config.toml
norm_place = "pre"
bias = "all"
tie_embeddings = true
init_out_by_depth = true
beta1 = 0.95
schedule = "wsd"
decay_fraction = 0.614
Each number is 128 + 32 x the weight over its row's rms, rounded and kept within 0 to 255. Layers, rows and columns count from 0. Numbers have three digits each. The size before them is the row's rms in percent of the matrix's.

# layer 5 MLP down (transposed), 384x64, rms 0.118, rows 127-222, columns 0-31
100:153152105136129148128104134131125117084107109132158128092122103231139172184121145161126204123158
088:150143140136072145152128076206153136119110115102132073113161150105132142196185103100080123078124
091:166122153127082109128086091096146087149144136162157102121136140162146095174178133142169149125129
084:153114163104210112168113111108085147145082147116087162122127184100140080205108115143162141173114
105:157128141109158179106135179144108070153152170121123117140098127081117153186104067175175148131120
097:120120069128134063158116105113147108104127184125138169110183160136110140193151115150047108122191
084:104114120079177170166133135112165173165055150080109129167158147088081125126073112136145135128130
095:061104109081130144110154109149162126122211137155147136209122151108185092160101167151078120161127
101:165090114047078169114174094086113123142116126101127118140140156120085168141191148134119130136200
093:138095116166103150172123146119150102098152182180130104095125112187209119109078110105135143108109
099:099160067159128160135203075113135179121155100102114120104150101128142180122150131118090106112097
136:095167173094160125105090118162115097124187124130153224114124176147131105083062145101124107081167
086:161134097113111102145150145034065103223100189130140176158139125119137112095124164131123114176130
117:118130098163082126118101185218127157141149090175084115082105134068133154170186080130110145099125
074:176146138043041141141148110128121121211114124155134109153150104104095119159179116134151167100182
091:117097080099127065200142114115111089131084160136080131149180184117156149131123230157128147134119
102:058158131152087142138125138156140118183139112099144088155157143181157103100111194062118157092077
089:120158125070101049116103092137091085167143125114131133165133103140116134166207167188122099137105
100:129156157146129116172133107155131094083140120144094144126183091041081143159060162129094093121108
081:141135143167133124108127104141113055132153139176151065173127112090106110211151141139129166157148
092:097154087154109109124143097143059112210143102098106153140178097155111116148157144140152121064204
087:141111125094166131091153152126088107094087134146144196162119070110103178170096132153148102155103
095:108148126144125061105130080203111154095163151150178101096187137145121169101149095107136079118105
116:084147098130168132099050078110164108144079117157103181180112091172081144108114134162172125177119
099:178158139141180145144140097132172121101173160147163125134153145131170095145150168130096097095064
138:177115122178155142072155150113141142180107163147088133096052114127112126120125189082167137126108
115:076148162060072122148137178101185146133195096117089141126133128183183170163104075125097079116124
081:116101157090149127170116101188086155095091132116152046154087150101140105144153117129151239147108
101:147133127118146187094134147143152161097132174133081069091161093141166096132155194113076134143095
121:098122092168110063128133100141136126096166115098162122104089125125156182184151101150110102115225
089:143128182105134140112091078097118144105135138090102109084135091115097124087149150118112180081139
102:166133164180105085102088149154100136123109105119127187102169192139197102151122153202092115098102
119:174098111145167145120137101102079115159120123085063090176134141054140064144145186118138165155155
116:126188079133106133170133132069098099131114111135146136193128132096129144142137180172142126062172
085:062125128131111130087101091097138167104119116167142139165097132144180189176129114122128107113083
099:114117144168132116116100087188123102116077129099160196130124151137165107054122119125121112058140
121:137103148120100120139114102066149162118190107147087095113137059149195117154086172082155145149130
107:097122130143128139181138088167153178120161115123105066094119131085129110130206164066157153147143
080:105222090162152124097065138124183150148113079104156219141134130130122121150092123118133031135152
085:150133154084109113135155103202115127152090078155126123161167109143103105176156121124060120105127
100:147147141133095117088180152121118141106193119133164131207182146125076088093113108142178106077153
090:130180147165172128147118112142106174096130110138137105103163103125122100148118127144123166081167
078:134164148121152105164146114121097128113123129206129146131179164120130093094121091128116106083142
068:105145138162164146162145145177098123163113155137125127165112127063093123146136078168107095073146
086:104124196123133173105115078139109094119177137126107160111103125140147151123181124101152110149157
099:161107081142113168161106132148096135125085091155105091149095168144147056140105170144151133146172
084:175156175130138083209120102184110115135183096146155099118162117068075142154177182120139117086093
118:122154066171128120196095172156112130155170085126111141135098115110078130183153085136108062085176
132:125115125222098081073129158065142154128171128106110159130155149129130154141105138136165178117120
078:099097115141174187127117142123163133159113129078087157074094148134139178084153146161110116154085
124:126177063090147157140156181155138149115059104135136121107081177098152067165101123159166149140145
129:086130120145172126094170118131085093143180150111109174086111139140121138125110058127086168165093
097:105189088133158130129114110107090113170112125169133094105204167121110144067115093102060155162169
095:108115136158121120134149103094107080122083165158127117068123164091185174156162139168147205142111
098:116109182135066101175069130087096149133071094159136108117172091141203145136138134163103125106116
111:092121166123093100157116098152144119117200145137074108107122109137137159076060132093178191117149
084:126132155110109128133129141103073122129118128155142123156168144122161114179163102141149173133124
116:093144068172044125157110174103116142109117169084159125114159164135198129108124089106183100121153
084:151098151105132119098145085085144124054133199119178208126170180151131100159139112151115123162100
082:139097073168148090134150185186098144121139130084138172076139159154138139130150140121169094140080
095:136135144086117163150152095092102117152148125126103137105179105113104150204214147158107163129127
147:106121065141146074115102151154149118149190137146150135185073156156109040163110135124184100140089
079:172114160123124132127140093115082101135133143184100135145167086122104149142123105166113186148157
089:154138143083115154180090094128130118121152094140145160187119102074085152147201072184163122101138
119:146132165109131120118151109098157072129147153109159171129073123186160165160109078133149076162078
077:130145108117117097107114158139125210161065133153091142186140155144160140188130104128107125049177
125:075143146060101143120158171129134159158146153173156152144092113169126064162113113137127108087089
098:190201122164122130147165170121061201123105145115138099118186088105102186109149163067090147108168
101:187137137178175067140176139073072095107116138086133142138075153116132124144120065084069112100179
128:120112160142146110161126086121158080109210108137061134116131140105085102107093116227116103176161
084:155141107106070160135123114126075122076154143132118147075142127149127118130159136128194153068165
071:117106120079092116118120048150146069114064136134125114145156174118116140132157137116115198087141
082:154076129112101108095131053200094125138165160123157173147174124131093123179118112158160109117161
099:151091102119103148202151131111079100155089124111187107169122128136150156087132103113159117131124
099:122097169150108179119121076128177164064138118180168177108125098198132149100077153127113126165094
092:138073145077136101116110136111105118119088109113198121164081097103158143168129129166115152119167
083:094124148140142149130109130081170122094105117118166081118112117117110104146094203156084130153115
071:154179131178161078088143087109118104183126151120136133108113120081087138203144098163152169136126
102:083154111195072100068119147093175181150097108095103118170109140115093108175119150149190107130089
079:127090125136087151176117077155088054110140097111166128100092124144081168178163176140127166133134
086:157124186104160144108132089164105129142148126165139129115135140086102128199198083104145111150118
089:083132093131148136192142132099094116178034146157131130168086109069162116162175133072182124090152
100:126103143176137112147182164120104093167129074136158103151171179102162102106187187044096099096123
088:155106134090138119144149099199123111150099146088110154128127093131058175132174122150123113167088
111:114081206108150125152155117087126166097119123171177159052205100140055078095121144097109105122123
091:139168194118171128190110148116059107144113130137158106116119111102112128216183195152131087121147
076:129111182138175196138097128163127105176152075129122140150130079146078121106078158104101129159127
094:129129095152118077097133136123079131152129179102083106190154103144076116093132161149113173101154
093:139073147103146126105148125146114084166099113157178097114137124151104201102157138071181142162130
086:100128159113092141135125127102157136159078098153138103152196095068132119109131195120145188095098
093:097085123079099108130137127095133114130155158160127155128119122139196128118082085147151100147074
097:157112116157052123045141106149187158115125157142125118103103074104143145122151143067098107131141
092:170139149139123143107120085092107052095143143178106094140111162119080168158148097135130201146166
097:058075088108131114170185121128163133146150079190133145223165135121082113164094121139076119161154
120:136157076121074126121144085141150091084124106114117197152073079117162174127178123157124053146130
088:111144201077132132137136049107190107084106132163150153122158162159151138106104167159108158128089
# layer 5 MLP up, 384x64, rms 0.323, rows 128-223, columns 0-31
088:168126133089142128118125152087115114176121143155157167177107174102116145078130125214133099181121
095:130130130118183141092134130151130123175136129105144167142105145086101162083140092130135145137142
094:134136151171085100098140125084163126155121155145127180117103109167101169094066087079085078082151
090:181129131132143112088168093156133144165133101176113163118123115136068052091180113113068110122133
091:149100121083082160123185101141123173053111165158113120110094169151124098099187133119113127168156
099:120095179178144095118107138130178146112080143150159191105064081097123127117132113090053079165156
107:120110163160111107084128153111156136131160130146140126162119155111102145126121126142069146127169
098:190156110168131139114148160108125144084107132149142179124151115131075091140114113155134172137099
108:236147148132117086140155132131179173135168169157078079121109150126151094133165130078146163098112
096:089130113141182120113138117096134147124085124188091138117126088090245154142109129131129043120104
110:151119145134139107119141180191115125141184139072103163102078086092150105109182115093121115098155
082:129097108153158078118134146109126108146139150059089121159069140094159168146064180151154073127146
109:141190137122161137080072136157122128118085093083118181132151124100090045143106162101097070118207
085:160143131182169163076071143087175145135108087088113154095087130153150114118093193133134096091116
086:172163120122111141099061176153134116089151094081145138123086104183080121126163107133130104094121
106:089149118142098199131180173123121156105157113156097125154136145124150088144105122125147139159092
090:125121165138090149154125179135176143074116133170137135130190133162125129136061124141096108092105
100:151088164072105126115190200134126147090092141149139126177092107100134191084124126147173126184158
078:152157106108168099098110177142105108144173138180161081123150051100173173128131151131125156192129
103:168126120148112074101162153130164152147149120135143163088043105159167152132124060127120129115127
091:157144164109110128161119130110078100130115146161121136105052139129129113066132184150160141155127
096:163168125109097130095139072164177169117113082107125151136124180125143152082107143180172196111116
103:161129151164119151132114125125134092160161075082134166099178150060139126147191113161113170094116
104:124123130135118077088133137137090115141136141149081181166081135154143104090154122113119134218143
116:139114127129127140108125151095108151106045132128075125192145188146157122140140096062151164122139
099:142112111128080133103131140139171094107078149120120148117099168118124153119096104174134084164119
079:169100087145125132066158142126153099108109136101128155140072175122127144102085152094118101167132
102:194110161172130141179144195095119162194180115116116152132126180115087121149163080176109089124106
120:114099106158071093028136117133143132086169133127088098107106123151178134155126125125147130150132
108:151081145109138131132149160127124126091159070110126080152115103107064139162106071195179137148187
086:144120172159158137197119155113182184116126096086118163094131043146138154063151083118179118119104
108:140146096173091097038093117142098114100112118098123193177077109118159088120132115098188099102132
105:115122179110184091131088141088170140137130128079162167162090144147111120142051114124097114131121
093:130183147147092158134084131115080164097152144246111089159146140098079115141125141121182136122123
106:119187115121059133150085133147183115118074131165165113150143085092151145106149164131152093169132
122:181132122077136102120120175150184120126048139165131117161082086162088152132125082117110101139160
105:155138103164130132112112141165136112128165151112099121110171175150126113103152145139160109176166
106:164065143160079131067110096115089144122126114121122095138140162134085124151132095135179108076079
082:187148129144147122126119153091132116119136119096188141073106126098194183146126151160165122149086
111:193120142139171076123083116131159173060096096094107101122046151156144113135123092089119216121138
087:133149147166139171100111153070083149142161136087108148114187131151096058104098156094138073094102
081:117108085158146168097157184108112105139162137175105099055152127142126081092184170089098076135165
078:151146153125118090081092074091117154156157105145110154144204141139094100111208088151109175117144
082:154120089206103141141165149127119125118110133162151106117205128075183085137144088134168110114096
100:160149079112150133061154086161109118098137168085108116160167178109107098118111170126203092169100
085:108152126084128175031106143123165145122118117146107153192148127167111081071078078115096122107141
120:162182109062127050139133147165153123129084124140131159146147107116130132140087147110101073188163
100:199129154129131140058119074101180152048158110096147149074153126132118108136123118072140120092139
090:106120095119100092133173156116149128126124119157132100114134148126133158086075122126141135096105
108:157135103101138166147137122157140129062079022116146097190090166133153073133092106154078129098137
102:184133129127134119151123160150134141138096129111086204172070137095134137103183148160119055152128
090:153151127126123085090130083107193149113156091149142179166140142100138113177171119173151153092140
089:165171133103127099162120121132153172137142130105108095131158150157123159073160083175174056075124
097:113067106090092096122128175127124090113113126124137151109103111142095174099070047159111144216158
094:111139075129039120134155185143163137102124071171099109118148156164109103094084129126153110084152
082:178135149190155041202108166117108144191139112120121122120122122106097092124158155100101120150075
110:139078182129105140124071175144141141121154174165170124151136120101121120145154115119164116175064
094:121095165200121111121135182124108092129067143122098130170122168103122075152077129087143078062118
093:113124093097158134121138104107166121127199093123181103124199165168085103151126152178157080102133
090:100129179125185108174104130116141130169127113082109156068110115085076158104086160107155085081136
115:188104142142149108096113154118155132160145068156072123185130089160129109157106117094122136096138
073:095136143128121095133103112185176135111149067095172103147096124114143123112133126102150102124094
091:109164137165187078116226135127147111092140177113127113100173141120123160158112121042133127067083
113:120098093146137085117156106198153137105143079123097084042173162156092114065107138162116158136123
083:120136131155158142134132182106134072108118095104179130114117176135122118139144121100081088072150
091:110125142107103201131145150107168135075095114176069092123162176071196174125127066100132137144150
087:121126076095105116133144119117173069118144126141163173175159087130192077135167052175085121124158
107:132126152096151114071129164205171111098136115157121150128114148128069130150095184144109025114114
122:157111150091113086128142121160072175143135113150090085174205120139158096188150068167142139144106
084:120144164163156069184145111135133083168145115135166126183128122132153148113138102079083131139107
075:105158130106127137153117101117149096127109125147087159107124182203116135104105060117108131189086
088:181096127097049148117119128149119162128102184139083171068103105147124121114162099154046098180108
106:129121148118152135093151075119187131101206109094078117063151134115097099106160136125159162143119
103:097122120139112137105108088102116134182160085119113178173126136109152213104144089154143104180149
093:148168090163117123097154109088161196147123097100076153079160170122153080096167143137109110122101
089:105208131129149153119091122081192163111122134148142132154189185144102121101088126094161043156144
085:079159143156130112144188122089116165108180077161119088095177080155135113159100102081084132105132
099:199102136130153095111143103169127084138096104121143109136128182158136082113109127139045138148175
082:131149134144142115113098123028116148121077132125147173122088135136108183072139121170155143197150
091:144127158124158110139059134131110140151141108137090163022123093107094053074158179118113152155129
084:130162096132140191087103155110152077098190152109128119087135160062163120133155091140122148100143
093:125117142116092136098076205127139142102083141124148124158118125075119165176145140142145105126151
091:157138101126126163127139139119177225063093092113119121110167133177138069161154136087144128077150
098:123136148123145105109100102180159115119137097208100123151097134130170126143120117122142140167150
086:207118108192116113139102135109115171118123156074164132093104125084124161151117159180171127128116
088:168079140128173086123129108142158143140103125103060119131159156073161130172136045119137112127169
084:133203163090071127147188148114128111065188094190138144133097143147152154142181111091125114122119
101:159133196122141050111123147037150110117145170135141171135156133127127171187065116146112128114094
090:148177119119135058076145121110114108138145119103144138191145134192164093118128112107111093171163
101:170131145139149081111119177114124083126125180175128143149134171154134075144107097121086124122139
098:137162122170166167160134157142116148160150126074163217095107162111105090140132091133100111089062
088:095114136122125154145060147173111105171097117158103172091147120125073144083078154129091134157107
100:118117146174136188112119122097156179087168090093153130042116154119158179162159130190128114122115
118:148159090123143085157090120131166104117118079137105154159098073123152111188112118111040141138125
102:141175095109121115045155133164087138058156125062089134124149132124145117165164092114089109112156
096:176178128202100144112127161096129153113138140099117093100107126102111089133105076127183158130127